Weights of a small GPT-style language model, trained from scratch on English Wikipedia.
Size: 16 layers, 4.13M parameters.
Architecture: RMSNorm before each block, untied embeddings.
Training: a variant of SOAP for these matrices, 300M tokens, 4583 steps.
Each number is 128 + 24 x the weight over its row's rms, rounded and kept within 0 to 255. Layers, rows and columns count from 0. The size above them is the row's rms in percent of the matrix's.

# layer 4 MLP gate, 512x128, rms 0.261, rows 194-211, columns 0-127
size [104 101 102  99 104  97 104  89 101  96  97 112 101  94 102 106  94  92]
[[123 119 108 111 118 128 126  94 129 173 143 110 102 101 139 154 141 140 130 131 167 142 112  97  45 163  87 126 103 126 159 127 134 119 109 101 146 143 185 112 101 134 130 143 103 124 126 156 152 101  96  92 179 130 105 129 131 128 137 172  74 127 127 122 146 119 157 109 115  97 171 188 123 142 104 161 164 121 124 127 161 131 165  93 124 142 133  77 160 144 130 116 122 117 126 108 105 101 136 130 164 149 167 142 134 169 133 123 139 132 167 131 106 147 128 122 102 121 127 133 128 145 144 123  82 115 140 139]
 [ 99 105 117 108 140 132 128 152 161 159 113  93 106 114 112 157 106 150 148 114 191 177 150  81 107 147 145 125 153 161 103 103  81 164 154 179 155  94 134 169 156 138 111 134 115 125  81 111 126  99 119 107 113 186 110 119 157 101 142 132 123 143 117 123 136 119 169 106 132 125 119 152 125 143 126 133 142 123 132 132 156 120 150 137 114 144 119 181 122  92 142 104 138 121 137 115 139 106 145 184 148 131 125 161 139 140 158 144 134 111 142 130 132 178 138 148 112 110 159 158  93 143 158 109 102 156 160 110]
 [153 111 134  95 139 151 175 101 139 144 127 116 103 137 107 135 126  79 130 124  62 166  93 123 118 142  90 145 135 131 161 110 130 154 138  96 132 146 129 129 119  86 157 151 145 152 130 130 144 121 118 119 163 116 136 125 159  97 196 122 117 123  70 164 135 145 159 134 158  90  63 137 150 143 119 160 112 104 129 125 132 148 102 137  97  96 121 139 133  95 123 128 136 108 154 109 149 150 149  96 119 124 106 120 101 139 165 140 118 131 111 106 138 116 177  97 136 157 171 116 138 112  97 157  92 153 117 109]
 [157 118 162 146 107 133  98 117 134 136 166 155  97 162 154 136 131 111 180  84 175  92 118 158 140 146  82 129 121 109 119 133 107 151 134 105 102 126 136 161 136 128 166 160  97 144 121 137 120  99 132 108 118 104 149  90  95 159 115 142 164 145 110 120 117  90 124 130 127 108 102 120 118 151  98 140 131 129 121  91 110 118 111  96 135 138 120 137 126 105 133 154 145 113 145  88  62 141 177 152 118 121 141 144 131 120 145 128 146 131 158 105 108  99 119 106 121  91 155 109  69 131 158 149  55 133 129 110]
 [137 148 151 127 130 113  93 101 146 139 174 124 117 143 144 177 125 132 150 174 107 112 127 103 147 105 103 124 152 106 134 127 114 167 133 139 113 147 104 121 124  16  66 114 140 101 120 109 122 145 102 137 125 109 144 167  95 104 162 118 144 149 132  99  78 157 106 138  91 160 121 131  98 134 130 102 125 186  90 115 122 145 158 156 123 142 179 120 107 137 132 104 165 119 130 144 132 134 144 145 112 104 132 135 133 130 111 131  91 137 121 133 150 121 125 143 145 158 150  87 123 117 142 104 121 133 140 115]
 [128 107 153 127 144 147 104 120 151  90 123 125 135 100 142 126  76  83 122 115  87 129 109 160  97 100 109 136 132 170 189 147 127 136 146 108 119 118 123 104 147 145 122 151 140 148 100  93 165 133 150 153  97 116 125 143  94 128 199  80 152  83 114 159  94 109  95 119 109 105  87 137 141 147 129 112 116 128 129 144 160  99 125 154 121 107  96  90 120 106 113 123 173 133 108  89 127 130 124 106 114 115 127 122 131 147 150 129 129 117 123  93 149  90 185  81 106 106 142 141 112 125 105 117 144 162 129 135]
 [ 92 107 133 150 157 100 121 124 135 103 124 125 132 130 127  95  86 126 118 106 135 121  97  96 153 152  96 126 153  75 112 115 168 129 122  92  90 120 105  99  78 118 107 132 114 116  80 123 112  99 133 146 126 141 148 108  93 107 173 115 118  99  84  71 152 159 130  94 112 131  83 143 130 106 136 150 151 134 148 109 112  94 176 143 134  97  96 113 117 140  76  94 126 119  99 114 130 130 127 134 101  96 162 112 102 148 105 112  96 144 110 103 116 147 172 137 149 112 123 123  97 133 168 153 138 151 127 141]
 [150 149 124 103 107 145 148 130 124 117 126 109 170 104 144 110 156 130  95 156 112  88 173 108  75 172 125 128 125 138 133 146 121 134 153 146 113  75 139 119 142 103 148 164 181 141 145 138 135 124 131 130 139 112 112 168 104 137 134 137  59 131 129 145 111 121 171 127 137 159 116 150 164 144 139 100 135 116 152 131 141 130 134  95  88 116 159 140 120  95 107 144 132 140 115 100 114 140 144 140 134  91  88 131 132 139  90 103  69 191 152 158 116 107 141 115 153  90  91 132 113 114  92 138 109 167 123 122]
 [122 115 109 112 145 155 109  96 183 152 129 128  96 108 134 139 130 135 118 149 155 140 150  80 131 151 133 108 138 156 146 103 137 174 129 128 160 137 106 108 126 148 145 130 122 144 139 143 159  78 138  96 135 161  75 150 107 197 128 117 104 155 162 130  80 137 188 123 120 153 127 145 164 117 126  96 137 135 137 121 122 157 171 152 107 114 144 154  97 136 151 121 145 130 110 137 131 101 140 177 139 126  94 186 125 141 123  98  93 125 151 120 165 129 163 141  91 114 108 113 154 115 105 160 114 125 107 109]
 [149 165 146  93 117 151 126 151 163 105 144 137 107 100 125 146 130 134 154 104 137 172 172 124 121 135 118  92 133 142  88 144 119 111 158  90 154 113 176 143  90  96 113 114 121 134 130 167 134 171 151 126 133 128 155 132 116 143 120 156 139 176 137 115 175 101 146 128 130 121 151 153 132  73 117 121 162 148  83 138  56 128 107 137 175 123 116 130 137 121 111 132 135 120 106 143 126 118 147 115 153 136 138 119 134  62  83 162 134  97 145 110 122 108 150 116 113 113 112 163 114 126 110 135 153 164 166  98]
 [177 127 141 125 137 144 148 116 149 122 139 165 172 149 135 193 103 143 106 102  85 111 143 104 110 169  88 125 110 135 122 116 185 156 139  66 144 167 142 134 132 125 127 162 113 136 133 121 150 164 101 153 143 103 106 106 129  93 131 122 135  77 129 119 122 125 128 107 154 148 101 111 129 158 136 147 112 136 148 164 104 101 108 141  94 152 162 134 155  85 141 146 162 150  94 132 126 124 123 116 141 140 107 128 137 121 106 133 145 140 117 133 183 112 129 170 122 138 152 148 123 100 104 186 114 143 149  92]
 [131 112 134 137 128 100 104 146 148 120 112  94 124  96 142 135 144 163 152 129 112 111 102 148 154 106 135 163  93 166 135 153 127 127 136 117 116 110 152 128 147 105 114 140 113 126 161 116 101 162 168  76 141 114 167 164 118 103 106 110 139 141  94 173 150 153 105 115 162 115 169 115 116 132 140 151  81 120 143 165 142  92 141 124  70 118 188 133  96  66 133 102 110 136  83 158 119 136  96 121 180 115 141 144 118 122 127 151 128 129 127 140 109 171 106 141 153 112 134 152 153 120  96 124 143 111 119  91]
 [115 113 101  93  99 107 148 124 138 110 112 137 100  58 145 121  83 124 106 104 121 144 151 136 129 154 120 129 114 125  73 115 100 106 115 137 132  98 139 125 145 148 129 118 151 170 127  81  99 101 119 138 184 114 112 154 169 143 156 109 128 108 169 111 120 108 156 131  96 148 125 136  68 128 110 177 101 110  77 125 112  86 136 116  95  93 162 149 124 116 139 113 141 102 120 133 146 101 146 128 109 124 156 128 127 168 117 146 154 105 114 126 118 126  97 105 181 145 149 142 154 135 150 153 144 156 128  96]
 [120 127  91 108 152  85 143 114 127 170 143 124 175 129 130 110 126 159 115 127 153 106 103 136 115 140  74 130 134  93 126 126 131 116 104 157 118 102 124 168 135 104 153 147  92  83 114 137 137 101  93 101 170 170 133 104 155 130 121 141 149 102 139 142 133  79 121 101 190 147 188 119 117 142 161 100 141 137 157  97 168 108 128 129 139 151 100 127 107 153 108  92 138  97 127 147 119 136 121 125 122 138 151 108 107 135 109 136 156 152 124 122 121 161  73 102 153 121  91 127 129 157 120 126 155  94 143 175]
 [ 59 139 148 135 120 131 124  65 149 104 132 138 120 148 150  96 134  87 150 181 102 108 145 125 157 122 115 162 124 104 162 121 119 144 126 129 158 153 129  96 108 152 159 118 140 157 135 143 140 152 161 158 149 107 143 135 113 118 164 138 190 135 133  90 118 122 135 134 163 107 183  93 116 135 130 132 146 152 159 111 158 136  99 130 176 109 134 103 113 136 152 124 149 122 137 133 160  99 117 128  92 132 119 112 148 150 141 129 116 165 146 131 121 104 122 105 127 122  84 171 173 108  97 134 136 182 150 112]
 [172 127 120  85 151 103 155 129 128 116 111 114 127 138 128 100  85  86  89  88 144 114 117 136 150 103  95 128 144 120  84 120 139 112 119 138  93 131 133 135 115 134 165 137 103 125 125 126 143 124 208 107 160 104  93 138 117 150 138 147 122 145  82  77 120 142 108 102 102 115 104 123 106 137  99 115 144 151 108 159 109 138 165 156 102 101 147 103 128 152 137  92 152 113 107 126 142 149 126 121 162 106  85 137 113  77 153 187 125 110 153 131 117 119 144 114 118 111 111 115 168  74 115 111 139 154 119 133]
 [151 183 123 130 100  99 104 139 151 138 129 111 149  93 144 174 130  99 105 126 124 133 134  91 109 129 131 145 171 150 101 108 123 127  92 105 104 163 167 132 107  99 179 127 104 133  91 153 145 107 103 128  95 128 129 126 122 132 123 124 136 158 145 122 135  46 186 137 123 138 148  92 135 122 133 135 155 164 160 141 118 127 115 129 153  91 135  97  97  94 111 113 170 142 122 124 127 109 105 163  93 129  85  98 141 158 123 150 146 140 151 137 112 135  96 148 105 129  97 115 110 136 135 131 126 144 190 150]
 [140 116 126  92 176 124 136 142 141 122  99 117 147 128 106 137 132 122 105  94 164 145  90 166  92 148 106 140 103 109 151 124 109 200 102 149 139 173 133 155 147 110 131 147  95 134  86 106 100 106 101  95 142 145 139 110 122  96 113 134 138 170 130 153 131 140 133  98 101 144 131  99 120 105 115 127 181 138 142 112  61  82 145 117 108 148 132 111 133 112 105 166 116 176 153 117 140 101 173 105 132 150 101 125  96 133 119 129 134 136 151 118 101 129 141 125 127 131 163  76 122 106 163 114  98 151 123 120]]
# layer 4 MLP up, 512x128, rms 0.245, rows 194-211, columns 0-127
size [101  98  95 100 107  90 103 104 100  96 102 107  96  98  97  94 104  87]
[[110 119 134 119 150 122 146 117 132 159 137  96 118 107 137 156 115 117 120 129 152 125  48 162 156 121 138 119 109  75 128 117 104 101 114 115 168 125 162 103 129  84 146 150 117 142 159 133 145 146 134 152 123 122 176 138 111 169 103 134 133 101 137 113 129 124 172 146  90  99 123 139 116 132 137 123 174 124  81 159 137 157 139 169 147 115 106  91 171 165 104 104 131 117 122 114 131 130 131 151 132 163 133  39 136 137 100 119 135  97 147 114 126 116 135 106 135 141 150 119 112 126 156 130 111 150 114 187]
 [123 165 166 110 114 109 125 147 115 114  89 119 105 127 117 123 119 122 109 115 119 113 110 122 109 102 141 166 120 125 127 132 140 112 117 119 115 113 118 112 139 138  94 132 141 112 101 135 123 104 153  73 135 131 128  93 125 133 131 108 142 172 113 119  88 121 170 132 115 186 122  67 173 139 106 131 116 109 164 147 174  95 156 120  90 129 182 168  99 131 110 135 161 123 134 128 120 127 147 135  91 128 104 132 125  83 155 138 173 137 143 146 158  87 166 117 139 113 134 157 135 109  67 119  99  99 105  74]
 [105 131 182 105 114 107 168 113 113 157 139 113 134 113 125 139 171 130 111  88  78 156 114 118 129 152  91 136 133 148 101  87 126 133 160 102 101 130 160 137 127 149 162 130 159 132 117 115 109 115  84 110 105 146 140 143 165 132 199 129  90 130 132 161 111 155 128 103 101 130 127 123 154 161 127 103 138 144  78 111 144 105 140 109 120 165  91 153 149  90 139 129 112 113 128 117 118 141 151 107 173 150 103 120 163 111 123 121 149 145 135 119  84 156 138 123 114 116 144 182 107 109 169  78 140 144 129 133]
 [142 140 108 109 146 152 160 136 104 147  81 102 144 147  81 146 109 161 127 164  80 135 119 146 145 127 127 119 172 171 141  96 112  93  99  93 173 118 142 114 116 114  68 119 125  85 112 145 120 161 123 125 115 142 144 113 129 102 167 138  89 117 161  97 119 113 140 127 150 146 150 148 182 121 112 136 174 155  85 130 108 121 161 137  98 137 164 109 102 115 111 126 135 137 122 189 136  76 135 104 158  96 150 116 147 114 126 133 140 147 106 113 143 108 145 120 141 123 120 151 134 160 161  94 133 135 124 119]
 [161  98 108 101 113 156 156 119 111 167 111 161 147 124 132 157 121 175 128 145 102 126 132 111 135 131 111 170 153 125 128 102 141  87 113 138  85 138  78 143 138 152 185 160 146 149 158 158 153 156 118  93 157 137  96 134 136 126 141 134  80 130 143 105  77 110 123 145 159 126 117 120 135 178 129 106 176  90 106 132  98  91 108  92 128 137 114 133 140 174 143 133 173 101 109 126 113 144 129 127 109 136 150 132 139 144 102 130  86 144  78 129 124 108 132 106 141 149 128 138 115 165  81 138 111 153 124 119]
 [136 105 121 129 123 140 127 134 105 181 139  98 128 109  99 113 159 143 122 133 144 164 141 105  93 141 133 114 166 149 126 130 115  85 165 128  77 175 168 103 151 157 114 148 134  95  69 134 110 135 121 130 196  82 105 139 129 135  94 118 123 115  80 143 134 107 151  94 135 124 103 135 115 150 143 157 112 141 130 150 137 124 129 127 138 123 130 130 115 158 136 151 158 119 158  83 133 158 162 111 154 111 148 104 130  97  97 154  81 137  88 144 114 168 124 127 127 123 122 106 136 120 114 167  62 115 136 133]
 [155 154 118  99 154 126 141 126 132 157 133 146  85  99 159 147 155 158 156 140 144 140 134 172 123 118 144 158 115 156 140 123 105 132 124 123 183 120 125 148 129 113 142 123 123 163 164 137 129 137 119 104 150 117 125  91 149 146  98 125 127 130 168 138 104 102 136 152 122 110 181 146 148 158 128 136 144 101 156 164 112 129 126 116 118 158 151 125 180 138 116 123 132 155 129  87 110 133 148 124 164 211 147 124 138  91 187 118 147 109 117 154 125 151 116 130 107 110 108  71 178 132 100  91  83 125 124 121]
 [127  64 136 132 144 138 121  90 142 162 137 115 115 146 124 102 158  82 148 134 171 139 121 180 133 176  78 145 106 143 100 101 125 137  99 125 147 116 103 141 128 151  85 162  83 118 124 123 107 160 128 118 126 167 113 144 170  74 129 114 193  85 126 129 119 144 141 135 149 146 157 175 112 125 140 151 104 153  89 122 127 148 143 154 146 137 126 134 176 103 136 124 145 137 142 139 142 132 128 159 103 122 143 114 140  80 141 117 121 121 157 152 111 133 100 142 142 151 156 113 132 102 126 124 100 155 113  91]
 [111  98 139  93  88 146 154 118 139 165 165 114  81  98  94 112 122 135  53  98 124 110 133 115 138 150  99 117 105  86 162 126 114 123 135 128 134 119 122 128 159 120 112 123 128  57 121 110 127 109  86  78 129 160 137 126 125 162  91 135 127 119 113  97 109 153 157  80 138 113 112 140 191  88 124 149 112 136 145 168 136  94 151 143 120 144  84 125 113 154 137 141 104 135 139 115 129 109 118 120 117 104 107 175 166 133 123  97 119 122 123 116 156 124 118 121 143 137 158 153 152 137 104 125 174 134 122 136]
 [144 118 194 119  92 159  85 153 121 135 113 154 127 138 109 151 139 137 122 124 141 129 119 122 106 129 144 117 116 128 136  96 189 107 156 144 125 135 140 139 153 138  95 108 125 117 114 153 155 152 137 139 133 120 120 116 100 115 135 193 139 179 153  91 155 145 143 118 145  96  96  83 104 102 116 122 152 112 120 153 184 125 147 120 103 192 144  99 106 163 181 103 122 100 146 101 124 123 121 122 187 127 147 154 140 125 155 112 117 149  99 110 153 166 147 111 134 137 143  94 124 106 114 108 126 138 129  97]
 [ 87 161 125 150 143 103  95 148  92 157 145 131 133 139 155 112 144 140 171 118 125 105 119 104 155  77 158  96 128 141 140 111 103  98 147 136  86 116 115 148 112 138 123  66 184 140 145  84 159 115 140 132 115  95 179 121 126 169 157  94  99 103 122 135 135  93 120 134 127 149 151 138 194 118 110  92 107 152 174 103 153 141 116 101 137 160 158 124 113 136 153 104 130 126 138 137  90 106 124 133  93 109 100 125 145 129  99 114  74 125 121 161 130 125 140 117 134 108 111 116 148 125 111 101 143 135 132 147]
 [ 86 121 114 126 131 141 149 140 114 123 159 147 106 156 109 167 107 151 136 132 139 176 136  66  76 144 102 102 151  98 127 162 124 155 139 138 111  92 133 106 104 135 115 111 130 121  89 154 134  61 104 161 144 134 142 104 142 137 108 135  97 168 128  90 102 118 173 131 100 128  93  96 141 154 108 112 151 137  98 138 132 110 131 138 130 130 137 127 135 131 127 172 133 131 120 123 113 130 143 127  68 163 102 147  77 119 155 128 135 121 115  76 151 134 109  96 113 115  82 118  99 133 118 123 106 171 161 148]
 [ 97 112 119  99 123 152 139 168 135 135 145 143 129 111 121 113 130  92 133 134 144 129  94 113 127 140 116 156 159 110 105 165 105 108  83 111 158 171 173 157 121  99 124 125  95 125  89 136 129  83 109  96 152 114 178 118  72 144 118 158 162 133 132  91 112 115 167  99 119 126 105 126 164 123 100 132 103 146 123 135 136  93 145 126 113  91 125 132 147 122 116 111 103 161 157  63 155 128 143 103 150 144 129 137 131 100 129 161  69  96 179 134 143 133 148  96 111 108  93 128 100 121 144 141 112 124 118 146]
 [147 122 138 105 130 128 143 102 120 152 176 120  77 101 188 127 147 155 153 130 147 141 141 152 147 140  96 147 149 135 152 124 105  92 141 181 167 113 100 146 119 113 103 169 112 138  90 115 152 120 137 135 136 152 121 147 104 107 151 126 159 133 175 181  86 106 185  87 161  94 138 151 112 115 160 146 190 126 133 137 154 131 146 122 140 138 161 116 121 118 146 108 156 123  78 114 133 106 145 131 172 137 127 123 138  99 151 148 123 112 133 172 107 107 115 144 128 124 137 133 116 158 111 140 115 158 116 149]
 [131 158  91 135 121 140 104 143 166 125 111 146 110 143 131 158  75 109 170 191  95 125 106 104  88  89 116 179  88 141 129 140 124 149 171 140  98 140 156 144  66 136 159 122 117 134 159 172 154 111 129 175 139 122 116  88 127 120 124 120 164 141 136 121 126 127  94 142 107 107 162 127  77 160 126 148 143 162  97 157 157 124 148 119 120 131 115 110 167 140 118 118 129 113 127 102 131 141 101 148 117 105  89 109 115 177 114 131 139 140 139 111 129 110 113 143 131 115 144 166 149 165 123 136 163 125 148 128]
 [ 96 144 153 153 106 107 137 161 132 150 167  79 130 158  87 120 142 157 118 139 109 156  98 127 165 102 118 172 128 119 119 117 152  85 165 112 184 113 141 131 173  72 183 130 149 121 137  91 138 135 153 139 124 143 120 134 138 165  95 113 140 134 148 102 138 139 108 147 150 111 139 151  84 143 149 132  76 140 134 164 121 133 118  99 145 129  79 147 141 112 144 144 171 119 103 150 152 129 148 136 112 107 151 155 110 131 130 128 104  90 147 134 124 141 130  84 137 143  97 131  95 150 140 111 114 167 103 160]
 [116 176 123 166 141  92 153 139 143 133  82  91 118 112 126 108 111 152  82 111 123 104 153 151 113 183 150 110 148  76 159 104 108 130  99 127 127 144 143 164 113 146 113 124 130 156 130 166 103 119 123 114  77 153 152 117 161 110 140 130 164 131 135  99 154 132 124 107 137 160 117 121 135  99 130  65 160 122 121 101 161 136 113 126 160 134 129  84 126 126  81 121 116 119 123 143 160 102  91 126 152 110 159 105 124 127 113 184 119 103  92 137 150 173 117 142 135 164 150 157 111 107 142 146 124 132 133 102]
 [ 98 127 149 107 129 130 154 108 132  95 100 149 178 143 128  84 121 106 125 137 138  76 102 118 139 123 138 119 154  80 129 151 149 137 171 140 131 212 129 155 115 105 123 145 121 157 117 120  82 112 132 118 119 112 123  93 114 134 106 145 129 114 119 114 133 158 131 110 115 154 133  88 118 136 144  71 153 159 147 112  89 146 133  91 157 108 172 126 149 111 124 136 156 155 136 125 125 129 110 125 172 125 116 161 114 122 162 212 140 161 141 107 134 153 142 142 131 117 129 122  95 149 142 149 110  88 106 130]]
# layer 4 MLP down (transposed), 512x128, rms 0.221, rows 194-211, columns 0-127
size [104 100  95  98 104  97  99  98 107 100 102  99 100  99 102 103  98  96]
[[172 131 132 154 149 137  91 156 113  94 164 156 209 117  54 163 146 104 131 130 124 128 114 129 138 123 163 112 120 144  95 129 113 142 101 115 143  97 133 135  94 112 122 138 132  90 124 148 172 113 157 134 124 118 133  60 147 110 121 123 120 153 139 122 134  87 127 107 101 130 136 124 149 159 126 136 107 172 118 114 129 117 142 104 137 126 105 163 116 120 108 131 110 106 126 133 114 149 140 138 112 128  91  61  93 154 132 143 167 102 132 153 147  96 152  97 150  94 119 135 130  96 127  95 139 150 127  92]
 [135 103 154 119 133 100  51 180 132 120 102 154 143 122 118 125 122  95 103 135 125 120 120 161 152 125 130 113 115 112 190 165 120  78  85 139 144 154 117 162 103 132 110 122 112 122 126 133 134 108 120 145  92 161 146 129 114 162 143 176 102  94 110 109  98 137  97 173 158 116 118 100 152 135 155 116  94 135 135  83 124 125 135 117 145 144 169 108 156 114  97 129 153 141 145 125 134 121 137 160  96 128 146 149 137  81 136 122 188 107 127  98  95 113 116 122 140 144 157 153 160 133 107 127 148 157 109 148]
 [ 91 153 132 102 171 137 110 101 119 148 128 152 114 146 111 104 119 146 105 120 148 122 123 183  85 118 137 154 112 130  96 103 152 145  99 154 103  87 149 114 114 128 101 101 133 151 123 130 156 158 118 136 145 103 128  92 101 115  63 137 142 152 128 129 145 184 133 131 128 139 120 125 137 126  75  87  89 135 130 122  37 133 135 138 111 138  93  87 125 179 105 114 137 121 135 144 138 113 135 137 139  85  91 126 103 157 156 142 117 115 146 111 140 151 129 152 157 117 136 136 117 176 146 134 152 145 103 120]
 [170 131 105  97 133 115  93 101 131  95 149 146 126 169 176 130 131 154 113 165 136  96 148 142 108 147 110 142 117 143 131 141 122 116 151 145  98  94 143 161  82 155 149 133 109 167 105 123 135 144 115 132 129 162  97 130 155 127 105 125 166 152 108 140 162 131 179 134  97 116 107 134 119 123  93 133  53 150 196 155 158  98 154 143 151 111 135 150 137 148 123 123  89 106 120 128  99 127 133 144 133 147 109 159 148 146 104  91 134 103 149 128 157 133 111 124 121 133 130 153 138 111  90  84 157 170 138 109]
 [ 92 102 127 127 119 149 150 122  86 128 144 153 105  83 150 137 143  86 139  79 116 116 134  83 113 111 117 124 119 136 160 138 102 177 179 127 111 103 147  62  90 134 135 127 105 171  82  99 110 152 159 144 108 136 125 127 105 140 105 164 127 121 138 134 118 144 106 156 136 123  80 123  77 118 132 101 101 113  98 127 173 158 139 140 125 175 142 155 148 165 104 121 127 118 148 130 112  96 115  77 169 102 123 117 144 113 133 113 130 117 130 141 104 146 100 149 102 125 154 147 133  88 124 137 118 105 113 125]
 [119 129 170 171 155 179 152 153 162 121 151 119 183  97 103 110 111 115 149 120 111 105  84 130 121 135  70  95 153 154 126 123 109 163 109 143 116 191  97  93 123 149  89 126 143 135  90 101 150 125 122 159  96 123 146 120 116 126 138  96 133 113 114 116  97 157 136  60 102 131 112 159 159 130 136 109 148 110 120 126 146 131 129 126 102  99 155 143 101  92 111 130 148 130 104 139 162 127 105 163 133 120 133 160 131 155 157 111 151 160 163 133 113 148 118 128 124 121 126 184 107 124 105 144 145 132 104 134]
 [143  99 135 127 110 128 114 123 113 117 118 147 125 137 130  98 114 142  82 128 111 126 167 133 148 143 133  99 148 141 120 108  76 149 112 127 109 125 104 136 205 141  65 109 121 121 182 144 155  96 140 114 131 110 132 153 118 140 126 107 172 144 149 211 162 117 156 125 130 112 142 163 153 159 113 132  71 152 107 146 133 130 127 171 113 142 174 138 178 147 125 140 144 119  84 110 133 127 112 139 127 148 110 119 131 133 135 109 137 100 111 109 105 112  93 120 159 115 133 143 145  94  85 144 133 138  92 118]
 [146 140 137 111 173 124 125 113 130 119 126 118 140 127 108  91 135 161  90 130 103 121 131 129 114 109 162 153 170 111 145 149 143  85 108 133 150  95 109 121 126 121 161  94 143 113 186 128 124 149 126 116 111 108 105  98  85 115  96 152  87 159 121 154  91 147 125 132 174 145 103 136 135 140 114 124 154 140 125 138 173 112 109 133 118 118 150 140  61 141  99 134  98 121 124  90  99 155  61  94 115 146 148 145  92 139 132 162 129 166  80  92 102 105 124 131 159 142 108 120 167 120 120 114 138 104 116 155]
 [144 142 117 103 129 128 135  98 114 143 169 174 117 119 165 121 134 132 122 135 117 117 135 128 169 116 115  67 155 103 145 108 153 104 122  93 156 109 125 201 149 118 115  90 124 120 142  60 144  95 167 133 163 147 158 141 110 154 125 139 137 122 169 128 122 121 130 131 142 137  95 130 106 121 164 105 147 129 133 144 144 137 138 145 117 159 136 100 133 152  97 127 143 139  87 114 157 135 201 135 127 120 148 170 133 123 115 131 136 155 134 117 136 107 120 122 104 120 105 133 166  74  96 160 154 137  81  87]
 [140 128  95 130 123  94 156 113 136 123 161 134 175 145 150 117 117  97  93 138 116 137  92 113 104 151 133 125 159 143 143 149 153 166 107 111 131  81 106 110 144 131  92  83  95 122 154 168 126 158 110 139 130 100  71 165 115 157 112 147 110 156 160 146 134  76 101 112 142  82 123 102 114  77 142 127 112 162 122 125 186  78 143 139 137 128  84 148 106 162 111 147 106 116 104 114 110 153 125 126 143 156  89 154 144 121 182 116 158 110 125 114 149 122 123 150 117 101 109 129 135 111 139 135 137 131 121 145]
 [131 177 114  81 104  96 127 169 123 141 167 129  70  93 126 153 120 126 145 153 112 119 134 114 157 122 148 133 120 158 143 131 137 114 110 135  86 124 118 115 126 130 126 121 170 160 128 109 118 131 120 113 120 124 143 135 140  93 122 132 135 170 124 161 128 118 147 104 121 149  98 171 138 113 119 110 128 156  94 104 199 129 126 100 143 150 109 141 129 167 166  87 153 127  80 116  97 134 142 157 133 104  99 114  70 124 109  87 125 148 150 136  82 180 135 116 149  99 151 133  81 134 114  98 150 116 142 134]
 [137 121 134 156 161 158 143 103 174 119 148  82 111 152 140 121  91 111 124 134 158 154 106 131 120 157 115 141  76 133 139 109 103 121 193 149 125 155 159 114 145 186  82  88 154  74 141 139 154 107 122 165 140 127 136 111  78 119 142 110 134  85 133 117 142 140 155 105 146 117 126 117 111 131 136 148 126  90 166 140 139 166  95 132 129 104 150 143 161 166 155 120 137  90 116 124 134 153 122 125 118 172  92 114  85 121 156 139 100 152 154 128 137 116 109 125 123 148 143 128 160 135 129 110 155 153 104 108]
 [170 102 112 117  79 104 132 158 165 172 134 141 129 130 127 137  88 144 104 149 115 145 147 105 140 143  83 125 168 152 121 125 131 123 155 174 113 155 159 116 150 154 137 188 159 125 126  79 156 133 156 109  93 121 161 154 180 101  84 146 132 147 123 136 114 152 174 137 119 162 113 139 132 144 157 113 144  85 142 156 150 118 149 144 165  86 119 117 119 131 131 153 109 118 117 127 161  87 133  97 141  87 111 119 126 171 152 121 104 145 132 160 123 144 138 137 135 140 146 121 161 161  89 140 124 136 114 119]
 [124 131 116 120 124 142 153  96  90 100 137 142 125 109 128 248 165 155 127 106 154 138  97 113 160 111 136 126 118 123 138 181 109 109 157 120 182 144 113 109 143 152 124  91 127 128 113 149 111 151 147 136 135 121 163 130 153 105 158 140 153 138 145 156  96  96 152 119 129 137 144 128 161 162 145 118 142 139 129 126 132  98 124 125 107 137 158 133  90 123 175 134 116 127 118 103 134 154  99 168 165 126 108 128 118 118 147 183 118 106 143 124 115 122 109 135 115 116 151 137 129 132 133  88 127  71  86 110]
 [168  74  83  94 181 106 116 143 108 136 148 104 103 144 100 136 163 123 104 131 126 139 156 129 143 146 113  97 140 113 102 133 122 119 117 126 109 129  86 140 151 143  97 144 106  97 133  97 136 122 150  82 160 173 131 113 165 138 137 103 104 139  94 133 141 123  76 122 108 126  89 110 178 102  94 124 117 124 129 159 148 140 133  82 131 122 134  77 100 135 141 108 145 138 128 137 129 139 197 134 117 114 150 130 117 114  87 122 114 105 127 150 154 122 106 141 154 129 142 162 146 116 158  72  96 134 119  99]
 [148 163 131  92  88 124 158 143 146 149  74 117 113 194 163 136 162 152 117 136 140 102 100 159 131 144 123 162 126 156 119 119 138  94 143 144 141  87 133 104 131 103 135 130  93 152 139 162 152 121 123 136 123 145  82 107 127 117 138 142 141 127 141 143 126 135 140 169 139 133 136 116 106  96 120 104 112 122 125 111 102 194  88 124  89 191 143 124 165 144 178 121 114 125 122 152 150 169 128  96 138 126 144 133 106 108 136  79 153  81 108 135 153  90 128 126 148 106 146 121 133 123 104  87 108 138 132 143]
 [ 95 166 133 138 117 141 119 108 143 151 108 162 140 116 150 103 124 136 139 112 138 104 136 120 128 156 159  92 149 169  78  89 128  66 155 137 149 123 168 141 141 101 105 116 112 102 163 136 167 147  96  98 114  73 120 118 134 192 141 129 158 102 125 146  96 150 119 107 158  91  96 130 148 126 113 117 144 119 110 139 155 131 125 134 108 125 122 129 109 129 118 131  95 116 140 177 151 148 181 140 137 116 153 165 118 156 122 145 131 133 113 125 148 117 164 137  98 121 121 138 165 127 179  91 144 168  97  96]
 [148 110 150 149 142 157  89 154 121 117 101 126 171 118  96 109 178 108 112 128 155  87 106 131 107 104 147 136 191 101 170 172 179  82  89 106 127 127 159  96 113 101 162 119  91 145 112 117  93 146 144  94  88 162 102 117 130 159 130 141 106  92 149 131 127 141 129 129 118 114 157 134 125 133 134 116 132 135 120 120 128 104 136 105 144 136 145 149 123 132 127 107 110 160 179 178 104 108  65 126 128  89 120 135 135 140 112 125 113 141  96 144 157 124  89  93 109 137 134 111 135 153 134 139 131 130 149 158]]